python train.py --n_layer=10 --d_model=512 --n_head=8 --n_kv_head=8 --head_dim=64 --d_mlp=1344 --vocab_size=50257 --activation="geglu" --norm="rmsnorm" --norm_place="pre" --norm_eps=1e-05 --positions="rope" --rope_base=10000.0 --rope_fraction=1.0 --qk_norm=true --attn_scale=0.183 --bias="none" --tie_embeddings=false --parallel_block=false --extras=["capped logits"] --init="trunc" --init_std_qkv=0.0336 --init_std_o=0.00751 --init_std_up=0.0336 --init_std_down=0.00464 --optimizer="muon" --lr=0.017 --lr_mult_down=1.5 --beta1=0.9 --lr_head=0.00873 --grad_clip=1.0 --warmup_steps=0 --schedule="cos" --final_lr_fraction=0.0 --batch_tokens=131072 --seq_len=512 --doc_mask=false --train_tokens=455100000 --steps=3473 --dataset="wikipedia_en"
Each number is 128 + 32 x the weight over its row's rms, rounded and kept within 0 to 255. Layers, rows and columns count from 0. The size above them is the row's rms in percent of the matrix's.

# layer 4 MLP gate, 1344x512, rms 0.0879, rows 574-582, columns 256-383
size [109 104  99  88 106  91  90 106 102]
[[159 154 136 109 131 148 182 105 161 185  95 130 116 147 128 128 124 172 134  64 143 125 118 146 166 144 118 160 164 145  88 164 108 168 113 132 111 147 115 112 116 182 130 120 132  90 128 109 138 106 105 159 121  88 113 106 100 131  96 140 131 107 128 153 131 160 149  95 110 114 118 133 147 108  94 182  79 160 113 116 121 112 132 149  98 104 122  99  98 136  89 117 106 143  79 165 182 157 163 145  77 116 151 144 145 114 180 121 147 138 159 156 129  78 107  43 138  48 125 170  96  92  70 239 121 115 158 144]
 [141  76 173 135  93 116 111 163 139 134 129 142 153 103  97 115 111 135 175 102 107  82 102 105 164 187 146 150 142  58 132 117  68  95 102 203 130 121 147 147 153 145  99  78 168 114 133 137 149 163 104 165 137  87 140 186 109  93 147 112 125 119 137 121  93 136  69 118 138 104 113 151 131 132 169 128  84 108 169 156  83 162  77 116 151 114 115 163 189 123 102 115  92 134 114 100 118 122 144 147 149 115 123  83  96  95 121 121 146  91 206  78 125 140 177 136 120  69 153 203 119 134 134 146 135 153  63 163]
 [ 95 117 103 155 155  84 143 146  71 101 105 151 152 130 169 135 143 100 166 110 160  63 147 105 137 113 142 155 121 126 118 131 168 149 128 118  92 200 133 122  85 145 139 160 198 134  95 150  81  96 153 120  97  84 152 118  67 164  78 104 113 104 163 126 144 115 123 197  84 111 117 138 120 150 144 162 109 113 130 174 149  71  88 144 158  76 127 135 160 128 181  91 106 131 145 144 155 190 120 116 148 129 133 145 117 161  87 108 141  92  97  98 146 154 116  81 121 121 143 104 151  94 129  96  95 123  72 132]
 [114 158 128 129 123 163 106  87 130 137  84 109 138 185 136  96 141 153 116 155 126 137 153 147 180  91 129 164 167 129  69 124 128 192 135  64 174 108 130 120 119 143 108 156 107  57 122 134 165 110 105 167 131 190 118 167 133 100 149 118 191 141  94 107  76 113 135 181 148 116 117 180 117 126 170 159 137 117 150 134 125 102 115 106  89 120 147 119 102 124  93 115 166 149  54 115 138 129 137 171  61 134 107 159 148 161 111 133 163 168 111 171 131 173 143 133 147 122 133 110 123 111  87 141 111 111 173  81]
 [107  95 148 154 116  79 140  87 105 159 133 119  96 111 117 152  63 143  49 164  89 155  73 111  80 136  95 110 147 161 141 142 165 126 119 208  71  78 120 177 142 146 167 136 101  64 192 101 126 174 132 149  92 109 152  85 177 113 123  93 111 113 121 162 141 141 108 131 120 170  81 144  93  96 160  57 175 144 106  79 107 147 138  76 118 111 141 105 129 179 167 139 154 106 107 119 128 130 158 119  89 186 161 114 103 133 140 137  76 143  94 153  77  94 146 154 150 107 118 197  88 123 141 140 143 161 186 122]
 [107 138 169 136  88 131 101 123 182 184 191  90 160 176 104 119 154 113  88 161  56  83 165 167 114 106  71 102 148 195  66 110 188 159 177 111 133 139 144  97 108 146 127 150 146 125 117  89 145  91 136 174  95  61  94 134 131 115 128 112 128 112 147 103 137  72 125 134 182 108 128 164 138  59 161 115  95 177 129 185 118 125 106 130 177 122  50 152 139 163  34 159 150 172 110 171 122 113  83 123  92 121 138 140  80  59 152 100  92  80 142 139 105 118 167 141 122 173 137 131 107 108 125 147 122 165 144  76]
 [136  76  63 110 125  96 117 148 102 148  63 111 106 176 164 130 118 124 115 160 140 117  86 111  88 137 130  70 149  97  82 146  69  68  27 167 139 119 173  67 103 142 114 159  87  74  90 101 137  81  88 117 129 140  87 111  69 123 132 108  83 148  93 157  85 172 117 124 120 107 118 150 169 109 132 170 131  68 100  81 128 128 165 181  96 113 119 105 129 132 159 191 134  79 149 140 246 126 180 198  81 154 118 143 152 146 111 114 106 148 104 134 137  88  86 103 147  94 145 145 140 141 124 168 115  94 152 135]
 [112 143  92 137  75 112 176 164 135 124 111  93 151  91 155 133 166 100 108  56 129  88 132 127 145 147  76  74 122 137  98 176  54  93 129 162 142  90  34 112 152 139  92 193 125  96 110  98 122 132 199  83 133 155  97 166 210 119 134  80 144 116 119 142  61 161  82 110 196 191  93 130 140 125 131 156 138 181 182 168  97 119 134 108 140 190 149 167 108 147 120 192 159 121 100 138 170 120 149 128 163  94  86 135 105 135  82 148 131  73  99 119  83 103 144 115 134 116 141 144 131 141  81 160 141 123  57 126]
 [153  89 136 159 133 117 117 150 175 116 126 164 143 161  76 149 170 143 125 112 161 169 152 117 144  77  56 146 123 165  75  84 133 169 149 157 183 144 135 138 119 166  90 154 155 142 155  52  84 117 102 133 120  95 142  85  99 109  97 120 130 158 154 183 175 160 131  84 106 125 157 115 149 163 153  88 120 154 189 159 103 110 122  70 141 135  85 125 102  84 167 110 186 142 152 174  96 160 137 109 168 152 144  76  97 120  94  97 117 111 115 151 135  77 133 149 165 138 123 143 132  71 158 176  54 150 154 116]]
# layer 4 MLP up, 1344x512, rms 0.0805, rows 574-581, columns 256-383
size [109  98 107  93 107  95  91 102]
[[154 168 156 170 133  72 160 138 186  99 142 115 126 158 122  94 146 152 166  91  75 162 174 168 170 113 133 117 102  54 141 124  59 142 148  99  97 101 139 147 167 147 109 111 116 103  89  86  56 145 138 116 133  88 148 122 137 166 127  85 103 159 118 147 103 123 114 122 113 144 112 145 165 154  99 100 177  91 158 105 157 162 118 153 106 121 139 139 108 135 135 186 152 109 105 133  79 138 124  89 137 148  79 164 185 133 132 125 135 138 136 154 113 115 151 133 159 146 150 153 113  58 129 165 105  64  85 110]
 [154 148 110  88  85 163 139 160 123 125 197 193 111 101 160 156 154 121 136 137 136 136  89 126 137 102  79 131 103 159  99 109 147  92 178 134 163 170 144 151 112 105  71 208  92 182  98  98 120  90 118  68  74 161 169 110 153 206 117 141  62 138  88 114 192 116 124 159  83 111 157 173 115  73  93 123 170 173 167 192  99 148 187 113 150  88 128  94 105  67 147 129 181  75 178 103 131 148  85 124 105  90 144 107 115 131 120 104  99 116 112 126 118 103 183  83 137 210 110 200 104 115 110 152 137 117 140 139]
 [ 96 165 144 115  61 104 104 106 126  96  96 145 124 138 112 123 149 190 142  76 136 167 130 139  94 139 165  69 179 133  68 144  73 142 140 160 102 138 127 118 120 159 195 139 118 137 121 192 109 104 118 158 132 123 152 150 120 142 134 140 189 143 143 143  68 188 107 118  85  96 108 185 126 103 131  88 128 158 121 124 110 129 117 107 106 136 132 127 131 108 155 104 156 159  96 113 116 147  89 126 104 165  67  82 130 141 154 121 148 115 106 126 139 147 158 113 124 164 142  92 130 142 153  96 109 142 148 154]
 [102 164 166 116 156 136 187 122 136 135 160 106 144 144 116  94 148 149 146 147  86 193  90 171 116  99 110 101 107 151 140 193 145 132 104 134 181 108 126 108 217 115 146 126 135 112 125 177  90 132  82 147  82 101 138  82 110  81 131 165 108 135 150 163 112 146  50 161 112  65 158 159 114 157  59 159 103 136 149 152 100 155 136  80 178  92 105 164 114  96 110 141 112 134 137 127 141 153 132 102 122 147  94 175  73 142  81 139 106 156 143 150  68 126  97 130 101  88  66 122 163 184 142 109  89 169 187 124]
 [ 73 124 140 118 152  78 155 124 149 160 110  75  81 120 116 103 142 149 154 130 118 137 106 115  83 118 125 106  27 135 118  88 133 202 132 142  96  82  53 127 132 154 127 133 154  77 121  96 118 101 105 173 137  90 127 104 142  41 116  77 121 134  80  72 115 132 131 128 121 131 108 149  69 192  60 114 148 146 140 107  69 177 134 106  77  70 103 131 202 167 160 138  92 137 131 155 142  82  98  90  66  91 134 204  92 125 115 126 155  80 179 193 120  98  80 150 166 116 196 105 139 112 107 101  99 113 110 174]
 [139  69 141 114 197 170 106 137 109 156 174 141 138 178  75 153  83 132 137  58 115 180 155 144 121 123 147 131 143 174  83 119 163 102 152 142 115 141 141 162 133 102 132 157 158 153 107  87  98 129  93 166 118  87 137  87  98 105  70 122 174 159 103 113 118 109 117 108 159  79  96 114 132 164 139 140 141 123  73 151 125  88 124 133  83 131  88  82  90 129 158 154 121  81  94 149  93 147 118 178 149 105 125 166  78 141 161  70 131 162 184 163  97 156 217 143 145 171 187 138 112 131 182 177 100 106  80 150]
 [213 160 112  88 116 107 154 146 160 152  87 134  65 152 139 162 147 115 183 133 154 198 118  66  75 112 114 117 116  89  59 130 103 209  56 111 142 142 133 104 167 173 147 113 130 151  86 123  88 108  98 107 110 180 141 146 174 140 138 140 115 110 102 109 117 163 171 180 173 122 143 114 159 109 121 105 110 103 126 116  77 149 115 128 135 160 183 143 150 118 131 179 174 161 127 119 132 140 111 156  99  40 130 161  67  97 111 144 192 126  91  92 184 129 121 138 131  53 122 150 103  93 195 129 177 170 116 164]
 [113  86 127  74 137 125 183  74 144 143 102 154 178 105 134 116 151 104 167 141 146  98 116 117 100 157 119 114 117 161 144 116 115 119  68 115 109 162 125 146  92  76 154 192 112 137 143 161 116 164 160 167 121 111 140 149 127  87 153 128 105 137 142 128 131  76 119  80 134 132 132 159 158 160 135 202  90 136  64 145 166 150 174 162 192 197 125 112  99 169 135 158 152  62 106  88 172 201 102 143 177 101 179 160 113  93 113 115 173 136 136 116 109 119 117 166 152 116 126 118 131 140 163 139 149 105 114 138]]
# layer 4 MLP down (transposed), 1344x512, rms 0.0454, rows 574-581, columns 256-383
size [106 106 102  92 100  98  95  98]
[[106 104 186 113  78 167 167 117 118 170 178 186 154 160  94 132 117  83 145 150 142 142 143 157 137 168 127 123 148 151  41 127  90 111 188 111 189 128  57 177 169  99 136  92 139 164 116 111 196 132 137  98  90 114 107 160  92 173 142 140 127 124 173 178  90 141 112 162 148 127 125  97 133 128 132 170 131 120 145 100 157 144  95 113 132 159 127  83 126 118 114 128 170 159 130 154 139 181 133 162 137 140 138 159 144 166  30 106 135 161 108 164 109 137 138 139  89 101 136 151  88  98 163 110 132 111 115 150]
 [112 147 153 160 171 136 155 137 114 112 117 122 112 121 121 148 122  91 195 115 100 134 178 159  51 150 148 174  88  71 172 144  84 117 138 133  80 124  99 146 112 114 136 123 101 172 114 134 144 172 129 157 119 114 122 131 131  85 123  70  90 122 175  71 104 112 103 136  48 116 137 111 152 105  88 164  96 176  91 126 154 141  60 130 141 141 132 109  96 194 179 126 143 113  85 196 169 162 151 118 133 104 123 142  70 145  90 127  89 138 165 129  82 160 107 158 117 111  87 158 139  60 189  71 134 181 228 177]
 [ 97 165 132 132 115  96  56  68 157 130 146 111  86 160 163 127 141 145 123 122  43 158 103  83 142 141 181 139  85 140 108 107 185 176 128 120  87 156 133 133 133 109 117 109 124 158 126 107 121 145 151 104  70  91  82 124 132  72 154 108 111 107 146 127 151  56  80  64 112 110 205 152 152 123 155 146 161 179  95 190 169 138  68 142  79 140  84  95 101 123 194  97  80 127 109 109 100  58  72 131 163  97  87 138 139 120  98 133 115 112 111 111 112 136  70 156 156 119 136 152 110 110 161 107 122 141 116 152]
 [127 112 179 110 128 139 121 116  83 123 116 117 100 132 134 152 162 158  86 169 187 141 121 132 144 140  90 162  96  95  75 104 169  88 161 139  93 101 100 160 108 100 177 126 115 135 181  98 123 161  92 167 154  76 164 160 146 167 142 102  79 120  94 136 157 152 154  81  83 143  75 104 133 102 222 215 116 159 101 149  99 183 169 139 171 139 123 138 135 124 128 169 164 161 163 137 103 124  65 118 182 108 155 132  80 153 142 135 128 137 111 167 131 152 129 150 134 111 140  67 109 138  60 138  98 128 153  97]
 [149 147 149 139 146  72 101 135  95 144 168 118  92  90 119 129 115 110  88 160  72 103 138 150  86 151 151 155  62  97 147 115 135  98 154 105 186 132  99 152 147  69 102 178 113 167 127 138 131 123 134  80 116 111 160  79  97 144 184 126 142 147  80 121  99 152 127  94  96 102  94  96  68  94 200 140 121 113 135 150 115 127 146 141  99 110 125 184  94  82 141 117 146  77 143  81  80 120 146 120  88 132 152 170 116 118 143 140 155 100 109 128 146 162 117 126 156 115 154 144  99 143 155 128 107 139  55 105]
 [133  69 118  97 169 122 108 162  93 160 141 131 135  93 127 124 119 108 156 178 109 162  99 164 139  99 122 170 129 122  93  69 114 171 145  89 114 109 112  88  70 136 110 116 133 188 167 168 183 170  84 135 145 119 127 168 116 133  97 182 149  87  51 162 121 128 118  79 125  24  96 136 138 127 117 121 118 175 113 113  91  95  76 172 155 138 185 201 134 104 124 102 112 142 105 130 153 118 130 115 142 123  47 103 120 169 124 145 142  97 155 107  93 180 160 126 170 113 122 243 123 148  92 133 186  92 124 105]
 [168 155 131 154 127 170  88 119 154 140 153  91 161 146 130 134 118 105 102 165 135 164  91  66 144 132 188 125 205 128 135 161 164 104 141 136  79 140  45 169 131 225 150 132  84 153 143 119 176 160 196 151 138 133 161 128 171 128 140 119 145 133 104 164 144 164 159 135 115  90 114 134 162 111 125 114 143 120 114 176  87 113 140 123 173 113 114  96 161 126  96 117 144 157 144  60 158  72 142 146 102 117 147 110 109  83 116 144 106 148 115 178 157 204 140 135 111 117 167 115 165  97 112 130  70 129 150 176]
 [163 110 139 112 149 129 110 187  68 105 147  89 175 119 145 141 122 144 143 148  88 112 148 150  81 174 135 127 107 110 100 160 142 134 189 155 121 147 125 133 119 122 169 115 181 156  90  89  76 139 132 146 118 154 128 137 137 117 126  91 104 145  80  58  83 137 157 151  93 137 158 105 144 158 125 118 127 107 119 158 161  91 137 138  68 148 159 146  87 171  22  78 112 164 196  99 161 151 163 143 142 102 146 130 136 119 127  76 176  83 134 196 179 142  90 160 129 140 116 124 113 133 135 131 194 170  64 182]]